Part of a small language model's weights.
Size: 8 layers, width 256, 4 heads of 64 (1 for keys and values), vocabulary 1024, 6.16M parameters.
Architecture: rotary positions, capped logits.
Training: 145M tokens, 4416 steps.
Each number is 200 + 40 x the weight over its row's rms, rounded and kept within 0 to 999. Layers, rows and columns count from 0. The size before them is the row's rms in percent of the matrix's.

# gate: layer 4 MLP gate, 704x256, rms 0.0578, rows 620-654, columns 128-191
# up: layer 4 MLP up, 704x256, rms 0.0551, rows 620-654, columns 128-191
# down: layer 4 MLP down (transposed), 704x256, rms 0.051, rows 620-654, columns 128-191
gate620,098,204,133,231,227,176,170,179,176,132,242,79,200,209,245,179,160,167,209,234,188,175,180,164,124,249,246,230,237,41,145,161,221,244,223,195,184,263,192,203,250,187,162,122,162,127,181,207,244,211,200,223,299,203,191,225,207,134,252,217,186,213,261,197,212
up620,100,244,208,130,95,109,241,178,176,212,206,248,197,234,195,239,147,242,190,178,216,156,240,227,142,201,168,197,151,224,210,274,216,172,209,219,218,181,211,197,136,225,201,233,143,158,147,178,202,212,217,285,226,204,153,229,281,181,168,199,264,214,198,205,262
down620,098,114,170,207,233,132,205,173,176,203,198,140,139,279,322,224,232,187,156,129,160,229,246,248,247,215,229,179,201,246,221,190,249,225,199,223,176,260,236,221,116,193,115,207,256,254,267,182,150,233,123,237,268,183,207,230,217,129,257,196,170,168,251,223,254
gate621,098,151,225,228,218,186,256,166,216,106,221,187,241,237,244,164,253,160,149,229,231,163,214,252,188,253,209,218,270,135,177,202,195,168,201,182,220,214,89,214,194,258,155,197,172,164,196,255,203,178,194,308,188,217,195,136,201,198,273,132,209,250,190,176,178
up621,103,175,156,212,149,180,228,192,139,180,178,190,185,170,168,192,202,240,166,205,206,198,123,181,209,120,203,273,182,195,196,188,255,169,235,205,170,244,140,170,176,218,161,286,169,182,194,111,149,178,194,205,240,249,231,163,182,178,186,238,242,191,198,225,136
down621,101,206,170,278,224,229,161,238,255,190,267,172,175,221,222,230,196,214,240,171,196,184,151,199,197,252,220,189,272,244,246,229,206,172,182,145,152,248,153,127,223,222,172,233,199,176,233,204,99,206,157,201,213,234,226,202,225,232,279,224,219,181,162,196,195
gate622,099,220,276,160,215,161,171,206,160,212,237,193,134,277,168,184,202,184,183,215,177,141,248,243,134,167,240,182,249,195,246,230,241,156,175,256,188,231,148,256,179,212,193,201,204,216,154,151,268,149,207,154,111,236,230,235,185,238,162,199,166,128,222,211,225
up622,103,130,221,138,173,185,216,256,167,178,264,235,126,199,231,136,180,152,154,263,221,207,269,217,206,172,233,122,161,199,268,253,203,131,265,217,243,196,140,252,206,119,227,134,239,144,189,213,204,174,265,222,204,229,201,201,220,184,211,214,189,198,201,180,164
down622,102,212,332,223,146,219,167,158,234,178,192,159,248,268,158,217,248,126,161,230,227,183,259,231,189,205,92,158,289,214,207,186,168,127,197,161,206,189,169,250,191,246,208,233,175,165,264,280,287,223,185,183,154,185,204,107,223,159,164,221,140,214,146,171,195
gate623,101,218,244,274,257,195,168,185,286,240,208,202,203,180,139,217,183,182,144,233,181,233,212,144,113,168,179,252,193,224,193,218,216,299,229,232,194,172,184,178,189,225,123,204,140,245,156,221,245,252,171,220,186,238,193,234,264,216,213,167,226,138,213,199,223
up623,104,185,203,252,288,205,209,184,201,153,151,156,153,187,179,156,211,241,182,125,187,220,191,185,225,211,198,223,201,278,179,178,207,249,145,120,242,176,152,183,182,137,221,238,181,179,146,163,199,201,212,237,218,234,300,169,270,166,277,230,186,221,257,172,155
down623,102,149,169,123,236,264,186,299,182,240,212,185,282,114,203,156,212,196,159,270,192,196,97,193,212,162,153,227,275,248,221,201,215,240,164,186,244,176,209,179,174,232,217,220,184,158,240,139,132,180,172,248,182,171,195,166,242,187,241,252,273,170,234,226,207
gate624,106,247,180,95,164,114,191,190,236,190,224,181,117,189,237,196,234,171,222,246,197,253,211,164,175,202,179,227,227,192,191,149,252,144,174,229,190,151,199,77,184,208,232,230,239,195,208,152,256,193,254,248,260,186,197,251,266,179,217,211,255,214,176,164,176
up624,102,238,210,209,128,210,191,184,173,189,156,182,155,172,134,146,206,219,208,246,197,148,203,218,222,226,134,128,203,153,329,179,225,208,261,195,175,173,180,131,253,200,185,162,234,254,249,223,194,201,196,138,226,158,223,220,250,185,158,229,193,180,218,197,191
down624,101,162,232,163,231,217,176,196,213,189,265,110,158,219,137,170,258,192,219,203,124,149,204,232,222,155,195,217,279,230,283,223,207,198,178,151,168,212,168,157,173,221,166,236,251,311,180,199,173,288,170,210,199,147,261,320,147,185,246,270,227,202,181,285,178
gate625,102,174,197,145,155,155,195,193,168,172,209,200,178,263,166,184,195,162,207,164,198,177,198,227,220,267,171,198,156,123,215,201,202,179,182,174,203,166,119,233,223,247,226,221,148,144,232,136,259,192,171,255,234,191,210,241,201,105,235,237,189,160,194,214,202
up625,094,201,203,203,206,227,199,173,133,220,238,183,147,203,142,211,157,200,194,150,236,207,185,202,197,228,184,146,203,198,238,188,231,275,204,204,145,268,135,246,194,259,241,224,87,156,280,203,184,258,177,191,174,177,163,197,233,150,190,181,153,210,224,197,209
down625,097,150,219,168,265,192,204,186,178,204,218,226,288,218,163,166,211,208,157,244,198,187,239,234,172,136,240,195,166,231,230,172,197,212,242,197,190,176,239,268,245,213,164,178,181,306,180,206,230,155,196,239,180,150,236,214,240,225,219,154,213,196,214,135,197
gate626,105,199,169,181,218,157,167,196,262,193,141,201,189,126,257,157,205,178,228,255,257,260,171,198,147,255,176,248,164,191,259,148,172,253,181,180,241,164,209,175,232,244,250,188,175,206,116,223,180,280,219,231,236,225,294,249,276,214,269,271,211,229,206,226,241
up626,106,152,207,192,261,147,217,145,226,190,196,183,256,209,226,268,196,232,175,200,205,159,249,229,154,180,188,174,207,211,202,171,204,247,254,220,200,192,203,222,159,74,206,144,234,226,183,209,235,175,150,124,114,158,188,261,189,303,256,171,175,233,122,184,201
down626,107,145,162,142,201,185,257,161,150,182,182,133,280,239,141,172,155,167,162,123,233,131,162,203,247,292,189,210,167,214,181,201,172,160,199,259,184,177,165,170,220,181,260,169,199,228,139,214,196,278,174,199,184,191,280,191,163,260,246,226,221,192,233,212,185
gate627,082,197,210,213,195,190,240,227,220,256,167,233,227,260,210,184,233,189,183,80,230,158,241,74,176,144,162,179,143,189,178,204,185,203,150,246,183,243,142,179,160,205,201,178,242,186,234,206,223,243,165,219,210,252,314,182,189,256,249,168,236,154,223,256,157
up627,079,209,175,135,181,241,195,225,170,263,109,210,142,235,129,181,201,172,180,182,230,171,216,196,199,177,171,231,168,158,255,208,184,195,194,206,211,168,169,167,222,220,161,177,272,261,177,179,251,264,193,155,215,207,195,231,243,279,184,126,232,182,229,228,201
down627,083,223,249,235,205,265,207,193,116,262,144,233,198,242,166,191,194,220,276,239,227,195,188,236,197,201,249,228,221,221,132,220,234,201,227,207,191,175,194,222,213,200,144,220,246,212,196,240,179,297,237,141,209,266,268,177,202,235,172,199,396,205,162,184,200
gate628,100,238,170,194,151,217,236,211,209,160,182,112,197,190,229,184,220,250,201,183,175,213,229,191,200,226,224,199,191,211,216,245,159,167,150,256,239,217,199,205,257,172,163,167,189,131,173,133,222,115,185,204,277,216,178,189,227,134,157,179,209,176,200,215,184
up628,096,219,250,154,226,267,215,212,210,177,198,158,211,193,273,148,259,249,181,145,157,167,193,173,166,146,210,186,186,177,310,205,231,143,222,177,230,206,234,122,188,252,196,119,166,232,263,205,226,180,222,185,108,171,170,244,183,194,191,226,235,247,187,176,249
down628,099,133,271,221,177,154,207,194,235,82,211,184,176,181,288,151,151,209,192,239,174,230,250,294,185,103,239,268,205,149,200,226,219,170,233,162,220,207,199,161,189,240,246,114,176,207,227,182,256,188,239,231,167,200,268,121,214,105,186,178,179,303,241,181,244
gate629,102,207,234,252,213,203,183,183,175,139,230,208,229,228,179,199,189,215,215,243,240,179,188,121,161,221,240,172,157,226,212,210,177,229,163,204,157,196,222,202,147,218,157,176,184,213,148,245,289,226,170,215,201,223,325,242,272,139,217,99,219,219,230,203,111
up629,105,218,178,179,179,200,182,161,224,197,183,273,250,197,181,240,206,226,225,231,153,231,147,146,234,201,216,165,172,182,182,249,194,229,123,242,261,197,208,218,183,243,134,189,184,153,144,221,227,245,190,282,139,211,244,186,210,153,205,194,269,201,168,232,212
down629,104,197,181,202,218,235,248,283,220,250,137,182,215,163,129,326,201,233,189,224,153,280,171,176,198,192,224,180,164,170,194,170,208,307,188,237,225,219,192,100,210,210,235,245,234,280,171,193,227,179,179,206,238,189,248,267,225,267,215,170,196,98,200,186,219
gate630,103,165,209,252,181,157,232,230,174,232,157,224,228,220,210,176,187,194,182,155,215,192,108,131,201,136,174,199,154,213,229,219,202,251,150,182,131,162,242,269,189,264,240,229,185,119,222,237,217,171,180,153,224,185,271,225,197,149,232,172,215,178,152,197,157
up630,102,124,159,271,142,166,189,179,253,182,255,151,166,223,150,169,112,299,161,188,156,215,202,216,213,164,212,173,199,202,197,200,205,150,205,250,250,251,261,232,211,202,248,253,233,240,123,235,180,238,192,236,245,127,120,204,261,185,109,215,137,194,229,192,204
down630,106,219,172,218,172,268,240,262,156,213,140,172,257,245,199,190,143,182,218,210,197,290,217,121,223,251,170,221,222,254,190,118,179,190,240,227,192,216,226,222,248,235,223,175,217,218,230,279,270,50,250,181,189,249,191,210,210,280,232,224,183,227,225,202,203
gate631,097,202,137,186,130,182,209,120,217,151,187,200,161,201,180,154,124,134,206,199,169,217,189,237,207,175,229,180,257,223,81,124,213,211,279,243,215,223,152,158,159,188,262,200,182,228,232,109,201,254,168,231,202,202,254,266,255,260,235,244,170,173,188,285,216
up631,103,246,192,152,170,158,150,236,256,232,159,182,150,195,206,167,171,209,235,196,224,165,227,119,165,168,185,146,178,238,266,209,222,181,187,166,175,165,193,258,230,188,245,227,159,211,165,240,226,146,215,180,145,211,258,157,146,186,239,207,226,154,147,195,220
down631,106,215,129,201,212,252,148,190,159,209,212,271,168,255,159,172,198,155,221,200,214,179,162,151,197,223,163,209,208,212,218,201,174,134,199,161,200,250,172,179,210,207,241,158,204,254,181,225,345,174,181,188,213,220,216,228,206,236,163,194,241,158,214,221,147
gate632,100,249,204,233,177,210,222,208,192,233,201,223,230,265,146,176,183,166,221,204,250,167,185,195,240,200,199,254,253,197,232,173,280,171,172,169,225,178,266,230,157,192,114,122,161,203,208,169,193,108,270,193,214,189,188,134,148,177,248,182,245,216,232,187,178
up632,098,215,188,191,115,191,175,208,228,229,237,251,87,229,235,256,181,274,204,253,185,192,172,245,200,206,165,139,162,184,236,216,166,223,255,222,204,203,242,215,250,168,219,264,189,184,162,155,202,250,232,245,158,216,175,179,211,166,118,179,162,197,184,278,271
down632,096,192,216,136,193,187,227,175,136,124,207,182,228,195,209,213,213,218,237,196,224,171,243,166,208,149,177,184,253,219,166,203,236,88,242,234,210,196,144,207,261,236,179,201,185,211,201,225,210,197,149,228,254,211,156,137,265,201,198,240,243,225,187,164,183
gate633,101,208,226,218,180,162,176,193,168,325,197,199,143,223,190,236,164,202,142,156,201,139,167,193,149,207,203,193,232,209,179,175,181,183,150,252,170,131,150,104,208,260,126,198,161,228,160,226,237,162,151,214,124,193,252,164,134,262,228,154,231,233,207,301,178
up633,104,189,170,239,169,217,203,156,157,144,222,149,219,206,205,270,268,186,181,206,115,247,231,198,215,160,218,229,224,218,216,177,181,144,192,176,265,135,167,210,203,246,267,215,206,168,176,207,175,221,222,159,213,125,249,211,241,171,197,220,138,245,205,223,236
down633,103,227,196,180,242,150,187,150,187,212,126,172,215,150,159,239,242,308,218,231,196,185,237,161,230,127,220,129,214,222,216,185,244,220,213,270,214,206,320,230,206,152,184,210,171,227,173,240,175,200,150,198,236,182,127,193,197,194,188,234,235,216,297,170,157
gate634,100,197,133,174,218,184,150,222,220,193,161,199,235,160,303,207,296,163,221,153,177,184,234,174,241,180,213,169,245,208,147,189,195,139,161,170,163,180,202,240,156,277,182,243,250,229,187,219,212,172,122,211,187,177,186,133,245,258,178,184,169,283,122,227,159
up634,100,210,152,205,221,240,146,107,166,219,177,189,118,181,158,218,204,224,146,220,179,280,165,210,163,169,236,217,227,277,178,184,195,238,217,220,233,174,184,151,189,142,171,162,250,179,139,185,210,221,228,255,211,240,198,259,207,233,233,183,181,134,158,217,160
down634,103,272,175,277,200,246,175,250,192,174,257,243,204,246,233,149,231,233,206,268,164,153,157,223,144,206,123,145,211,172,141,244,241,221,200,200,144,169,145,156,158,164,270,240,223,201,209,187,237,176,210,132,266,179,280,159,184,186,182,197,111,190,290,177,177
gate635,101,155,246,229,203,206,195,221,261,234,214,277,134,262,206,175,224,240,135,205,233,170,182,212,204,237,191,175,182,201,171,154,172,226,186,240,237,245,203,271,167,213,198,254,201,238,168,213,208,193,217,210,238,156,200,181,236,203,172,194,203,176,220,192,211
up635,102,121,118,178,237,271,167,135,224,245,215,197,164,168,155,258,197,179,204,157,247,112,212,281,267,164,228,186,167,157,190,173,122,183,195,255,241,192,140,223,152,184,225,173,220,219,222,184,208,191,180,150,188,262,206,149,273,266,239,218,216,212,144,156,201
down635,103,208,190,223,269,181,237,280,207,215,262,192,192,189,220,187,164,165,191,164,163,228,194,180,166,143,203,127,214,201,239,184,234,221,224,215,238,242,234,258,268,203,238,238,230,218,176,263,179,180,136,188,165,233,133,123,181,198,205,200,203,235,173,209,193
gate636,102,120,169,132,192,183,235,238,229,216,209,204,146,184,222,172,196,178,169,173,247,201,271,173,256,238,240,183,219,226,205,229,154,177,210,202,252,262,231,244,248,153,158,198,227,188,136,219,195,177,215,287,240,186,219,170,218,146,205,174,223,190,241,249,195
up636,103,237,176,201,237,197,202,215,151,204,253,159,182,222,170,227,227,164,201,245,183,177,219,250,135,232,191,190,209,207,173,170,216,211,223,228,179,116,236,173,207,238,262,196,161,184,322,200,220,219,249,186,234,286,244,142,211,142,141,213,144,202,230,145,226
down636,098,148,127,166,139,246,217,134,202,165,241,231,210,223,179,200,198,256,193,127,222,187,265,227,198,289,152,228,161,214,218,147,163,211,187,225,236,168,242,193,180,243,268,247,133,145,205,217,213,181,236,207,258,229,192,228,215,267,132,219,198,236,168,246,281
gate637,103,207,202,219,174,167,184,200,201,199,189,234,230,197,267,167,204,204,270,216,220,182,154,154,237,241,204,223,210,186,121,206,183,265,203,264,200,149,249,183,212,173,190,303,187,213,237,214,186,183,133,158,251,211,190,183,267,300,295,154,207,134,169,245,207
up637,102,163,167,217,193,160,182,180,306,237,197,126,177,269,282,191,231,197,180,143,238,189,209,202,234,252,151,181,137,258,214,254,245,118,204,249,230,230,185,178,248,214,246,291,210,240,198,164,224,205,220,212,134,197,261,140,271,229,225,206,177,204,215,230,130
down637,103,201,237,226,260,122,165,202,150,204,218,239,165,224,110,173,256,240,190,174,214,222,247,201,248,152,188,196,248,209,171,265,303,215,154,181,217,184,141,181,286,156,195,283,230,210,167,249,220,162,252,172,281,195,214,186,190,166,188,183,226,239,239,218,237
gate638,101,202,89,205,211,141,232,269,240,166,232,204,279,314,199,214,166,229,240,121,156,253,172,272,158,256,178,218,248,183,242,181,187,221,201,208,203,223,207,221,148,195,182,189,227,200,244,197,179,239,172,211,212,248,208,145,175,247,194,189,245,241,141,178,257
up638,098,179,125,177,237,257,131,179,167,288,214,197,208,181,174,162,199,231,186,242,192,281,171,180,252,204,141,178,153,196,157,192,229,120,173,209,139,165,208,171,151,237,209,213,167,223,212,202,214,155,171,221,208,163,235,193,227,202,194,116,272,243,174,251,140
down638,102,194,252,162,228,252,151,179,239,204,164,98,217,159,168,215,178,210,185,223,251,164,223,131,206,186,278,230,187,250,186,168,152,223,243,253,201,181,189,270,254,245,258,224,217,220,249,166,124,183,194,275,161,191,275,259,171,196,200,200,142,228,206,273,230
gate639,100,169,198,176,235,185,238,184,260,186,206,210,141,210,254,262,205,240,160,205,233,240,208,238,247,219,227,172,195,142,188,146,168,142,169,181,235,240,236,153,149,224,186,159,167,225,202,178,116,183,214,213,170,211,223,250,234,198,220,163,236,296,210,243,270
up639,104,176,190,222,160,166,253,201,210,202,154,217,264,185,239,214,257,170,167,195,193,102,199,202,206,199,189,177,183,212,268,164,144,215,227,206,211,164,183,250,141,241,111,216,255,206,167,261,172,229,230,167,173,172,255,213,156,235,145,165,223,206,196,229,224
down639,108,194,224,195,292,207,94,212,131,209,174,243,163,263,166,166,162,225,228,157,190,270,185,263,217,168,266,148,175,194,256,200,229,174,160,192,235,180,148,205,206,195,237,160,239,212,200,247,211,207,164,213,229,239,169,217,206,290,202,214,157,187,178,152,157
gate640,098,158,147,224,116,138,194,189,250,215,186,186,194,200,124,145,219,202,185,173,192,192,135,157,221,202,139,145,171,137,208,230,205,169,159,163,228,216,209,190,236,162,186,226,184,128,156,175,204,202,239,297,180,190,168,269,176,143,137,191,189,141,201,256,177
up640,104,201,149,219,162,254,242,137,182,188,202,208,290,175,124,132,197,209,156,276,191,254,141,231,235,204,204,179,217,176,241,267,191,218,180,160,195,221,257,266,280,252,138,207,165,157,202,233,194,238,233,259,213,136,163,212,191,198,173,184,167,126,189,213,106
down640,101,205,223,224,224,219,178,174,218,176,165,224,318,204,146,201,225,169,201,155,168,227,234,173,164,242,277,237,163,168,209,218,219,215,214,271,207,216,249,292,191,307,120,202,208,160,197,250,161,272,123,217,262,194,235,183,156,180,178,186,216,212,244,157,178
gate641,098,218,196,203,165,189,192,223,131,160,169,213,204,229,213,241,248,191,187,203,144,189,193,231,141,143,175,263,282,171,244,203,239,262,153,95,139,209,152,132,213,193,149,229,66,199,177,242,186,196,147,262,179,249,144,180,167,216,172,166,197,249,193,160,243
up641,096,236,181,127,242,201,251,254,155,254,203,191,113,249,183,159,198,281,153,148,127,279,224,174,210,223,200,184,236,225,202,192,232,195,208,159,242,196,206,171,209,140,238,223,210,199,186,148,151,215,205,215,128,191,230,187,212,231,162,235,237,220,276,252,275
down641,100,189,134,233,211,167,181,220,213,186,235,197,207,160,197,178,191,161,155,146,237,207,190,249,253,262,200,250,178,187,229,218,150,145,210,170,191,176,220,168,267,172,205,175,164,229,239,135,209,29,203,207,184,243,268,249,192,221,214,216,178,113,169,190,175
gate642,107,179,170,195,181,160,212,203,228,146,184,207,306,257,247,231,162,207,205,94,231,114,175,123,177,200,180,253,225,158,213,226,171,128,228,161,212,185,225,210,206,215,169,162,197,224,227,182,165,174,176,215,132,225,208,201,208,170,254,145,260,189,270,210,286
up642,104,149,218,192,175,212,272,199,175,196,269,197,266,262,170,180,210,131,226,95,166,216,187,219,185,212,254,222,223,166,169,292,167,196,211,222,162,210,173,222,237,260,230,201,212,211,209,180,197,206,269,214,159,210,130,256,157,124,191,214,193,240,253,196,186
down642,103,180,226,224,231,169,279,221,201,232,198,107,167,228,164,170,141,179,201,226,195,253,187,230,149,197,175,111,171,152,142,177,251,273,165,218,215,225,196,108,261,224,238,271,245,185,195,121,209,286,200,215,176,180,226,233,256,188,151,210,139,166,122,144,192
gate643,093,262,179,195,186,193,166,247,182,298,256,127,149,191,210,175,200,216,184,218,171,196,156,197,170,233,217,215,196,163,188,169,152,229,174,207,235,223,177,136,139,177,273,237,122,178,225,134,199,203,246,188,180,170,255,144,260,190,141,145,165,254,103,253,154
up643,103,210,272,198,324,232,213,295,172,207,240,220,114,186,223,153,135,135,264,198,227,225,200,132,254,204,274,166,150,206,189,183,221,214,207,154,204,284,185,230,220,93,183,221,276,123,267,187,180,234,219,218,289,239,198,234,192,218,192,176,198,187,140,182,198
down643,101,212,169,206,125,304,200,223,259,162,222,264,168,220,197,244,269,196,179,227,186,222,121,169,188,177,206,198,175,224,289,249,216,116,254,124,194,221,171,160,204,196,196,138,196,155,193,171,220,176,245,216,195,197,169,108,244,183,190,190,226,225,223,167,275
gate644,104,170,227,164,241,192,189,261,211,272,218,239,167,177,255,196,241,118,280,258,206,186,215,290,214,227,126,143,197,187,251,165,209,208,173,166,208,273,137,143,225,208,193,197,213,189,213,192,246,250,197,230,256,254,234,125,176,213,207,214,249,213,299,261,193
up644,106,237,146,112,186,211,221,151,171,166,186,212,148,231,167,177,122,244,208,211,244,131,150,210,264,79,244,222,236,135,198,212,211,205,275,171,181,154,251,183,239,178,155,224,180,199,229,172,312,166,184,183,119,203,180,218,150,220,186,266,241,169,132,240,161
down644,103,170,186,197,219,183,266,200,172,193,153,207,130,235,199,194,312,185,212,178,268,182,198,220,204,289,217,140,203,195,198,217,204,153,250,199,179,226,169,195,158,183,245,208,207,173,148,192,216,220,157,204,243,200,165,165,149,209,220,169,175,255,160,297,185
gate645,091,161,270,207,198,229,209,197,176,180,248,207,252,231,268,152,200,160,199,275,221,163,198,188,188,179,190,240,208,171,251,194,208,189,142,263,227,157,172,144,187,215,292,221,264,194,251,170,216,169,142,206,217,234,200,110,173,173,204,182,170,200,201,275,178
up645,087,222,172,269,127,219,159,132,215,198,191,230,239,181,178,221,175,222,232,215,195,168,209,174,241,153,203,245,183,201,133,246,217,189,224,200,204,157,242,210,210,217,202,143,243,244,246,175,250,123,154,163,159,243,76,159,147,195,162,195,172,136,198,180,177
down645,088,318,147,220,179,138,201,204,257,231,246,137,178,201,199,171,233,173,213,204,230,236,173,243,199,298,245,219,181,233,166,242,198,264,174,143,206,192,219,213,166,197,185,140,257,294,267,296,225,200,219,142,166,137,162,139,230,241,169,194,249,225,141,144,186
gate646,104,183,194,269,231,191,241,234,157,231,162,150,189,195,155,211,151,178,236,215,261,202,243,206,174,143,223,216,190,217,258,244,151,171,173,263,209,213,219,221,188,219,135,249,243,235,200,161,131,199,257,214,148,215,258,197,247,253,197,184,192,220,208,176,225
up646,101,174,248,192,144,155,197,207,165,162,184,184,160,171,256,184,174,192,233,240,198,291,184,217,158,234,247,184,160,209,180,243,197,227,201,132,237,181,255,199,154,164,147,206,196,218,197,219,221,181,267,225,245,213,216,205,211,115,185,270,201,306,249,138,189
down646,102,168,268,184,222,149,212,199,221,134,210,151,263,145,232,134,155,129,155,175,167,112,132,185,272,202,249,179,244,282,202,186,237,180,152,168,240,187,194,161,201,193,200,221,184,140,169,229,277,181,165,213,186,165,140,140,166,204,202,143,126,191,217,187,231
gate647,097,242,129,196,216,177,128,155,189,119,245,138,179,174,220,267,199,205,206,194,187,179,195,132,138,181,266,237,251,169,188,246,187,193,168,230,177,217,203,234,178,207,121,189,188,252,172,145,248,179,222,191,198,235,173,253,275,187,193,202,248,290,234,234,215
up647,098,221,272,180,246,265,215,145,202,92,254,174,132,151,218,209,195,209,218,227,264,190,218,184,172,191,236,214,131,239,172,180,195,254,192,241,197,199,217,173,203,160,145,228,211,188,188,181,247,171,241,116,200,198,143,193,257,312,201,167,221,262,221,108,169
down647,097,249,241,209,243,260,210,264,219,205,311,180,159,198,206,180,154,178,164,233,195,125,209,248,247,147,236,245,255,225,146,227,190,218,194,109,152,209,209,155,268,154,145,232,218,181,211,171,155,246,205,169,198,199,196,148,231,200,256,193,259,174,165,179,204
gate648,106,195,207,250,176,196,152,159,184,152,297,182,244,183,187,140,183,148,205,115,177,225,175,181,140,163,145,227,203,217,202,215,227,211,152,207,244,220,212,261,205,245,222,135,167,266,267,260,200,163,213,136,200,197,278,269,227,243,173,186,207,199,237,217,129
up648,102,276,95,163,225,214,186,253,198,160,167,159,174,203,193,184,229,112,221,180,200,199,185,140,256,139,162,169,248,138,219,201,172,149,220,172,197,183,207,177,222,164,208,82,157,227,178,223,256,147,226,221,122,179,220,146,204,194,121,210,241,236,155,191,185
down648,104,309,292,280,227,205,226,218,242,205,211,199,240,167,241,245,204,179,140,193,167,242,180,160,191,194,202,150,200,160,138,105,235,188,181,191,222,171,268,251,220,155,195,252,255,182,207,232,189,191,247,222,157,165,210,212,198,197,170,189,140,222,189,182,162
gate649,095,221,196,228,257,194,158,168,259,114,228,165,186,183,173,170,193,220,184,189,233,222,167,198,141,231,186,159,205,239,243,267,232,260,140,223,161,208,175,180,250,223,186,211,167,105,204,204,234,219,179,189,166,203,186,218,222,183,192,132,174,230,222,191,224
up649,099,210,214,170,222,188,192,297,105,225,182,191,241,196,173,189,232,111,198,185,178,171,152,198,249,183,190,277,118,207,242,212,117,229,262,249,261,234,249,183,196,201,231,191,210,239,207,193,195,158,277,238,216,228,248,195,160,222,158,265,205,230,239,252,208
down649,099,221,241,188,172,165,164,58,221,255,227,197,235,221,189,213,224,203,112,221,248,137,221,171,199,150,180,251,189,233,223,128,268,116,206,162,183,152,219,157,183,161,251,216,142,212,252,174,187,216,154,140,145,151,170,157,178,180,197,157,232,168,233,150,170
gate650,108,196,145,186,208,200,194,198,203,254,178,201,187,219,240,157,221,189,183,190,178,143,207,174,162,187,152,226,244,133,185,191,292,87,187,202,172,202,176,155,174,214,194,123,173,199,150,245,244,153,223,271,286,123,189,169,243,143,205,163,166,248,186,181,156
up650,102,150,170,272,251,235,157,230,246,155,209,153,173,154,209,209,152,247,192,233,143,260,235,224,223,203,230,221,256,224,221,229,232,184,192,216,99,208,215,185,208,234,127,200,208,254,180,146,203,181,200,222,274,143,202,251,216,207,175,206,230,260,250,207,121
down650,105,238,177,264,210,191,279,202,220,212,243,179,173,207,190,182,191,204,284,250,176,209,200,194,251,202,196,191,157,266,179,187,124,161,191,178,277,166,240,185,197,235,209,131,180,184,277,127,131,223,216,203,159,175,118,171,108,184,114,227,218,190,212,175,241
gate651,092,270,184,154,77,167,189,251,279,222,246,231,125,201,172,189,152,153,245,209,191,180,149,261,222,255,243,194,164,210,151,244,189,183,198,226,187,196,236,230,160,214,225,183,203,218,160,231,250,159,156,300,203,143,198,189,248,258,226,262,188,193,220,178,229
up651,095,210,187,191,125,197,145,236,235,279,251,218,169,173,217,189,155,225,155,195,166,186,159,251,202,226,247,224,216,202,171,245,211,207,147,229,214,199,187,201,181,184,215,226,185,177,236,280,194,169,131,241,126,170,146,195,191,158,206,314,231,201,243,132,171
down651,091,194,224,223,186,251,186,165,211,234,185,132,136,162,207,200,211,217,178,189,160,173,192,255,249,246,320,218,307,206,203,135,220,251,150,174,111,250,219,218,183,162,228,231,253,190,194,161,167,274,237,240,214,259,230,213,195,116,153,271,196,263,189,138,187
gate652,100,193,230,198,236,242,225,259,197,203,235,198,252,207,209,191,208,166,237,198,203,158,169,222,121,204,179,158,281,207,266,186,219,230,163,225,157,236,175,225,201,195,200,268,228,206,221,222,159,253,236,203,188,174,226,201,204,177,207,219,218,312,183,222,271
up652,104,173,221,151,229,135,299,197,205,222,222,150,189,260,182,171,240,224,189,219,223,185,224,171,166,238,170,187,144,204,220,211,192,234,245,292,203,174,242,239,229,182,167,192,212,222,234,213,209,206,253,215,259,203,108,216,176,204,177,210,198,224,139,248,230
down652,104,159,220,203,210,154,177,272,271,175,247,191,309,202,179,294,215,237,262,176,197,213,249,224,174,243,210,208,170,190,171,229,231,193,244,268,181,173,172,247,177,209,272,186,197,144,147,181,211,166,119,282,206,221,230,184,152,200,162,202,188,125,190,154,193
gate653,095,234,204,161,152,246,171,207,268,134,175,223,167,190,268,182,168,218,229,199,181,189,160,188,208,231,197,196,179,136,172,183,106,255,212,167,240,169,215,233,138,227,203,226,137,264,120,269,249,185,180,261,252,212,223,171,328,261,182,153,219,271,136,294,134
up653,097,129,166,149,163,143,159,261,193,203,189,188,229,210,212,179,212,200,208,219,203,142,212,258,210,213,131,232,111,207,274,195,184,115,197,186,167,138,164,76,200,175,182,233,269,206,155,188,202,204,228,161,208,186,142,216,149,163,225,202,164,191,217,232,281
down653,094,236,186,187,247,218,247,186,203,234,131,206,145,223,233,187,238,194,145,214,262,195,194,229,162,247,261,159,231,110,190,259,165,240,219,162,294,268,200,203,179,216,199,146,218,131,149,246,169,199,145,159,241,231,133,221,214,185,196,153,123,239,161,169,205
gate654,098,136,170,199,202,117,255,220,138,161,257,252,244,254,178,255,239,202,204,229,206,166,163,239,224,211,195,183,223,266,175,225,178,140,235,207,180,208,166,257,194,170,188,124,194,213,244,167,249,133,168,243,196,256,187,139,188,193,251,151,177,265,179,181,173
up654,104,183,168,161,240,208,209,165,129,199,262,246,185,245,196,181,178,188,153,224,214,142,183,146,259,159,221,189,212,207,207,265,238,125,224,255,164,145,204,240,240,170,160,191,151,190,187,234,142,218,210,204,164,192,144,202,209,248,183,102,289,175,246,183,157
down654,103,207,218,190,183,198,198,226,235,270,171,309,256,175,219,222,224,172,214,187,187,212,213,191,224,248,206,183,181,202,170,242,217,191,311,188,201,180,154,174,256,102,251,219,226,171,140,150,197,205,200,249,203,284,170,211,158,128,298,200,151,203,143,206,176